Each number is 200 + 20 x the weight over the matrix's rms, rounded and kept within 0 to 999. Layers, rows and columns count from 0.

# up: layer 3 MLP up, 2560x640, rms 0.167, rows 725-734, columns 320-479
# down: layer 3 MLP down (transposed), 2560x640, rms 0.162, rows 725-734, columns 320-479
up725,235,185,196,187,245,185,209,195,180,233,207,247,175,178,183,196,195,209,215,204,191,199,215,183,157,187,204,221,201,207,180,185,220,216,200,191,194,213,171,203,211,205,220,192,186,198,209,202,200,206,204,213,188,195,218,247,181,186,205,197,178,202,184,168,206,212,218,198,207,216,192,201,191,208,208,220,204,198,189,184,227,173,218,181,199,173,213,181,179,200,196,198,202,200,187,204,195,168,223,211,186,196,220,213,179,206,194,212,195,181,205,176,202,197,180,174,219,213,209,160,186,229,219,221,208,218,205,189,211,184,183,184,210,194,198,217,209,195,196,190,204,204,185,220,186,195,194,192,205,220,192,216,201,202,178,197,181,160,214,193
down725,200,216,203,205,178,190,211,196,167,206,212,224,195,160,198,206,181,191,229,184,187,180,210,210,180,190,199,230,216,207,254,207,215,206,240,209,178,194,201,217,181,185,207,186,216,190,193,165,209,200,216,225,213,200,218,243,176,219,195,219,195,191,198,188,243,177,204,205,211,234,176,220,217,190,182,218,197,187,201,182,179,205,180,168,199,184,222,199,193,198,206,173,189,170,219,167,202,157,226,189,187,218,213,218,227,204,183,197,213,211,202,187,234,200,196,225,204,205,197,192,181,220,188,183,194,201,232,212,184,187,207,191,221,194,181,204,198,184,166,218,210,186,204,201,194,184,202,194,233,223,163,219,216,183,183,208,169,164,178,228
up726,222,189,191,211,201,205,174,192,222,229,196,242,193,183,246,173,213,193,199,208,159,202,224,190,191,177,194,185,188,203,202,219,218,156,173,197,175,227,202,203,175,171,196,196,223,233,191,213,209,179,229,185,224,214,229,249,190,207,199,205,203,233,175,182,223,215,183,202,186,196,181,184,231,221,153,189,192,190,225,210,177,192,193,193,189,208,192,191,220,200,208,214,176,217,208,196,205,197,211,224,199,207,166,197,210,239,195,198,198,159,210,189,172,213,189,177,196,201,216,178,195,202,172,228,203,212,207,171,188,223,205,208,169,205,189,210,217,191,154,207,183,192,184,205,184,194,231,206,197,195,192,230,205,211,204,203,202,171,219,200
down726,224,211,174,191,197,201,209,192,215,216,179,203,192,199,201,194,200,167,188,177,200,218,216,235,148,229,156,191,201,231,181,160,219,194,225,203,211,194,191,187,155,178,199,222,192,225,199,160,205,243,219,192,151,222,205,175,205,195,211,186,197,154,170,171,221,222,200,201,218,197,200,191,197,183,189,222,219,181,225,199,196,186,209,192,216,209,210,182,253,195,213,171,201,227,208,241,241,192,177,220,206,247,200,173,177,206,203,219,204,195,225,218,194,193,213,182,210,202,200,211,187,206,203,198,198,174,213,206,203,192,222,217,175,220,188,220,206,197,191,222,172,201,207,198,194,213,219,234,198,234,200,214,197,188,208,182,197,215,210,189
up727,170,201,216,203,222,222,180,169,184,215,177,185,207,188,222,166,198,144,173,182,161,187,148,209,197,218,226,245,187,193,199,221,219,200,243,200,218,221,216,190,178,211,228,202,238,197,175,220,154,195,221,231,186,245,209,221,218,177,206,196,176,200,211,209,188,172,152,201,190,174,182,210,213,217,176,179,235,222,195,213,253,214,186,180,234,176,245,200,222,169,208,176,216,233,211,213,230,218,186,210,150,145,222,178,152,160,189,184,197,170,179,244,204,176,223,173,190,209,251,190,219,204,166,190,195,212,214,216,195,160,217,173,194,208,236,234,199,231,171,167,222,196,185,190,139,199,211,190,224,198,143,185,208,214,203,197,209,205,215,221
down727,221,201,206,219,156,199,186,176,199,184,226,204,220,195,209,196,195,213,220,235,175,218,206,230,199,194,176,231,164,200,191,216,193,158,185,231,219,204,183,166,230,221,178,170,198,178,224,207,159,218,201,196,217,205,232,167,207,221,155,217,178,203,226,157,252,225,201,194,189,208,208,204,200,188,189,173,188,206,219,209,210,186,217,189,203,221,229,200,204,197,205,212,196,211,190,214,250,211,181,192,226,205,207,192,184,208,167,230,258,218,222,189,197,214,194,182,228,175,204,256,175,173,186,215,184,192,191,236,190,191,193,195,202,204,194,208,229,269,224,194,218,204,217,170,209,183,224,201,194,202,188,180,226,180,183,200,194,204,180,215
up728,165,209,196,210,216,197,221,195,190,220,189,192,190,215,206,165,192,236,204,205,209,228,230,182,227,214,182,189,205,214,214,229,197,190,186,218,186,210,190,191,216,192,187,206,191,174,209,196,219,202,192,220,193,213,214,190,211,212,189,171,210,213,192,219,175,171,190,184,199,190,209,201,188,187,221,173,184,226,205,213,176,198,189,183,206,197,181,204,195,219,199,210,182,208,204,199,195,196,197,179,192,200,174,205,205,210,207,177,197,219,223,184,190,168,211,207,204,207,177,175,208,230,200,209,225,217,220,189,221,199,206,197,242,200,201,196,197,208,217,197,188,163,165,203,202,220,200,216,194,224,168,201,210,194,198,181,195,175,195,179
down728,176,174,219,208,194,216,206,195,217,217,203,210,197,210,186,215,164,195,162,200,164,205,185,181,192,181,189,188,219,195,215,191,179,181,196,167,193,180,218,234,188,192,203,213,235,192,185,173,208,222,208,215,213,200,159,218,199,207,206,192,210,197,180,205,220,186,204,232,200,218,208,186,194,188,180,188,189,218,238,193,191,178,199,185,193,205,167,221,206,197,224,226,202,207,215,172,194,177,208,174,143,187,197,206,227,197,220,184,195,174,208,193,206,220,200,223,216,211,206,183,203,207,184,206,213,214,225,182,188,189,195,196,221,212,200,187,211,230,165,214,202,190,202,187,240,185,196,220,209,182,204,205,224,205,153,191,210,178,198,208
up729,204,220,181,204,193,213,200,197,198,183,230,206,195,205,176,229,168,203,205,216,214,207,220,181,203,203,186,201,223,188,190,208,221,221,195,202,204,219,218,225,219,205,204,201,184,212,220,170,189,209,199,192,199,178,199,217,191,199,207,199,173,218,179,213,211,210,229,225,193,162,194,228,203,194,177,201,211,200,167,170,184,223,189,197,199,186,198,182,182,218,216,198,205,199,218,207,186,210,208,235,229,190,194,198,198,231,185,203,209,216,187,199,212,175,204,211,197,191,176,195,215,201,207,177,228,184,220,184,176,192,216,207,213,195,201,188,201,224,193,189,192,206,178,195,191,211,191,210,200,174,178,222,186,225,184,238,171,178,183,217
down729,209,204,181,207,230,196,203,217,220,182,195,199,194,209,208,228,159,218,177,174,263,164,201,213,215,221,205,211,204,224,197,225,196,189,211,213,192,218,193,195,160,184,207,199,224,207,191,165,221,222,210,192,224,174,234,204,236,203,188,186,186,209,196,187,233,203,210,168,212,220,222,214,162,182,189,211,208,196,207,197,213,191,205,177,182,198,186,201,209,199,188,212,181,175,190,210,167,219,187,169,202,200,215,212,195,184,188,174,195,194,205,194,210,195,208,205,183,146,173,216,182,214,196,225,216,247,218,182,192,205,214,200,184,177,190,201,194,200,203,200,209,205,208,163,179,219,207,180,203,158,234,217,188,193,199,167,202,187,201,199
up730,177,157,225,200,223,248,237,227,209,209,217,194,195,178,208,200,209,194,178,209,170,189,169,199,225,224,193,182,206,184,200,172,190,190,217,224,213,225,193,166,189,198,229,204,183,176,198,211,182,149,200,221,199,181,195,170,175,222,188,213,185,185,197,207,199,189,194,202,232,237,196,212,201,219,207,160,217,215,215,203,180,194,210,228,193,184,162,182,205,189,170,164,207,191,203,203,176,197,188,203,222,206,196,220,216,198,197,166,201,211,199,175,185,178,163,213,200,207,160,169,209,213,221,186,183,191,210,194,202,204,199,182,198,219,227,189,207,229,193,184,216,189,186,192,223,173,228,170,205,200,205,222,208,195,182,173,211,215,174,209
down730,190,193,144,176,193,169,191,211,201,201,167,189,196,196,174,201,151,185,211,191,196,189,204,188,182,224,208,175,191,195,212,197,251,181,186,169,193,244,215,207,210,202,211,170,211,168,207,210,213,230,195,187,209,228,197,200,199,209,200,209,184,186,196,169,181,221,224,206,201,212,159,210,164,200,189,186,203,194,225,187,198,182,211,192,195,181,205,173,180,220,208,206,221,201,184,197,197,186,220,230,203,174,171,168,202,205,205,242,155,212,230,204,222,182,195,198,177,198,191,210,209,201,201,217,201,243,177,172,178,202,196,183,205,215,184,199,221,180,217,225,221,202,177,215,181,181,193,218,218,209,192,192,195,204,231,181,243,144,214,179
up731,208,221,220,204,186,185,192,203,221,195,229,207,202,217,199,198,166,179,215,189,187,214,197,186,228,209,206,208,182,176,184,195,182,214,226,203,190,208,197,224,206,194,199,212,167,217,186,193,209,190,190,188,240,208,196,164,211,208,196,189,219,204,177,181,183,165,193,206,192,183,193,216,223,215,149,187,189,164,180,193,199,203,218,191,206,189,209,169,195,150,192,223,166,193,212,196,228,200,241,222,198,191,208,217,203,226,174,189,212,198,174,187,216,201,196,196,182,201,176,223,246,209,205,173,217,205,175,192,170,170,203,200,220,189,215,216,209,218,204,187,202,205,182,217,198,192,177,216,180,204,209,187,209,215,146,200,211,202,191,198
down731,218,226,200,182,209,210,181,221,173,183,205,200,222,216,193,176,159,188,199,164,184,193,180,194,239,185,222,215,211,211,206,213,189,199,241,215,175,187,195,236,187,183,193,198,185,178,181,154,258,216,190,195,214,181,191,192,165,204,211,210,220,183,193,205,191,199,192,218,193,160,200,193,196,205,204,210,223,200,251,213,224,204,162,240,246,181,226,151,229,167,197,199,151,223,203,241,213,213,220,198,213,160,214,199,217,198,189,180,174,216,182,204,183,222,171,193,233,214,168,191,195,208,200,192,198,230,183,190,206,206,193,189,190,201,232,175,203,218,186,194,228,197,201,192,188,220,201,211,222,202,209,202,201,220,201,221,175,190,211,201
up732,236,199,201,204,215,194,237,180,163,133,217,212,172,214,171,216,187,178,176,210,190,203,195,203,201,237,208,228,197,214,165,242,210,185,195,222,203,244,209,158,199,207,213,178,236,196,218,136,225,196,197,189,208,175,232,217,200,214,196,175,221,195,197,226,226,229,210,221,212,191,195,185,171,188,180,212,208,198,191,216,196,152,195,250,205,211,228,210,201,209,182,179,193,198,194,183,219,240,214,203,184,177,179,177,213,219,228,199,222,189,184,197,184,186,218,229,218,180,196,236,197,196,228,202,213,213,227,177,207,235,188,170,219,192,161,181,177,184,192,194,216,225,199,192,201,201,205,213,225,186,224,181,221,186,165,195,203,179,202,180
down732,201,223,214,211,239,235,192,203,232,216,184,215,193,204,177,219,186,202,216,197,212,199,215,202,185,204,205,198,201,188,191,213,202,198,212,196,190,189,192,202,234,181,171,213,200,224,216,210,247,216,198,161,180,187,198,255,200,213,208,188,187,155,225,251,228,216,182,216,181,173,184,173,197,194,188,162,208,189,209,185,210,194,226,199,203,239,209,175,222,211,214,207,210,206,187,177,202,208,238,233,177,183,235,213,219,191,193,195,202,174,206,252,213,244,177,186,155,224,187,217,214,172,167,209,194,205,169,210,208,193,239,170,195,204,211,232,184,163,189,172,203,195,178,220,204,198,188,195,209,172,215,170,186,193,173,175,193,221,191,197
up733,209,171,235,230,194,207,210,206,215,173,208,206,171,191,167,192,208,169,172,225,174,231,223,235,247,150,210,220,180,216,263,218,228,204,188,201,214,191,180,197,246,176,171,218,193,202,209,195,197,190,185,155,180,232,187,209,215,219,209,205,193,195,168,216,203,220,197,235,213,145,178,235,171,214,212,177,225,181,203,180,258,246,246,235,214,210,201,254,180,205,204,214,218,195,175,166,226,174,153,148,162,215,197,207,197,237,151,159,214,184,232,176,201,140,195,186,218,259,194,182,158,191,205,179,200,237,174,159,139,181,181,206,224,193,240,227,194,214,231,196,173,233,183,188,264,204,197,221,191,172,165,140,180,159,206,232,197,173,178,183
down733,188,247,207,178,221,231,230,203,199,177,188,213,185,185,210,243,232,238,173,222,214,179,245,214,245,176,234,187,204,220,206,168,156,203,215,239,217,225,188,189,176,207,147,162,184,240,202,193,217,205,198,225,230,227,213,154,179,199,220,179,155,186,238,191,186,198,141,204,203,184,210,195,184,202,214,196,185,166,215,204,236,196,196,227,183,206,216,198,153,213,202,245,174,218,194,165,181,190,194,226,180,183,176,196,216,181,234,207,195,227,188,207,198,157,192,208,228,208,205,139,176,240,185,160,206,212,181,177,182,179,209,200,183,192,191,221,225,231,209,192,218,179,246,223,216,196,197,164,188,157,172,208,218,185,187,205,186,161,190,187
up734,171,188,242,226,204,202,193,182,171,186,234,183,203,194,206,230,181,186,180,183,199,198,173,223,197,153,244,224,184,189,217,184,218,201,211,189,213,225,205,227,209,228,196,196,197,215,184,179,203,187,203,170,206,209,218,218,182,208,200,223,186,176,217,177,190,222,201,190,218,214,174,239,183,202,208,205,216,211,183,195,193,174,234,204,195,249,219,197,165,179,173,194,179,196,198,210,199,210,217,217,184,198,173,190,218,176,220,181,215,211,176,217,210,170,185,203,195,226,217,172,203,196,203,226,186,227,195,232,227,226,180,189,200,174,179,223,218,211,196,204,214,233,216,211,209,176,196,187,194,184,191,205,209,214,199,205,219,190,189,202
down734,207,184,223,186,178,190,181,202,243,184,219,210,226,208,170,200,211,189,221,216,174,224,195,200,184,209,203,147,193,173,200,218,193,184,236,216,221,189,194,218,204,220,206,253,182,200,185,201,203,197,205,223,193,215,165,222,200,203,180,194,189,188,209,181,182,178,234,196,192,238,193,201,206,211,206,193,208,194,216,182,227,163,209,204,185,176,200,214,194,219,220,205,207,193,197,200,189,194,240,184,217,208,208,154,187,196,184,207,203,155,196,177,200,211,223,205,206,227,208,217,185,210,196,190,210,203,189,178,184,192,179,217,198,208,202,192,235,221,231,203,195,194,220,232,204,192,227,207,178,209,231,196,210,203,193,191,232,176,195,199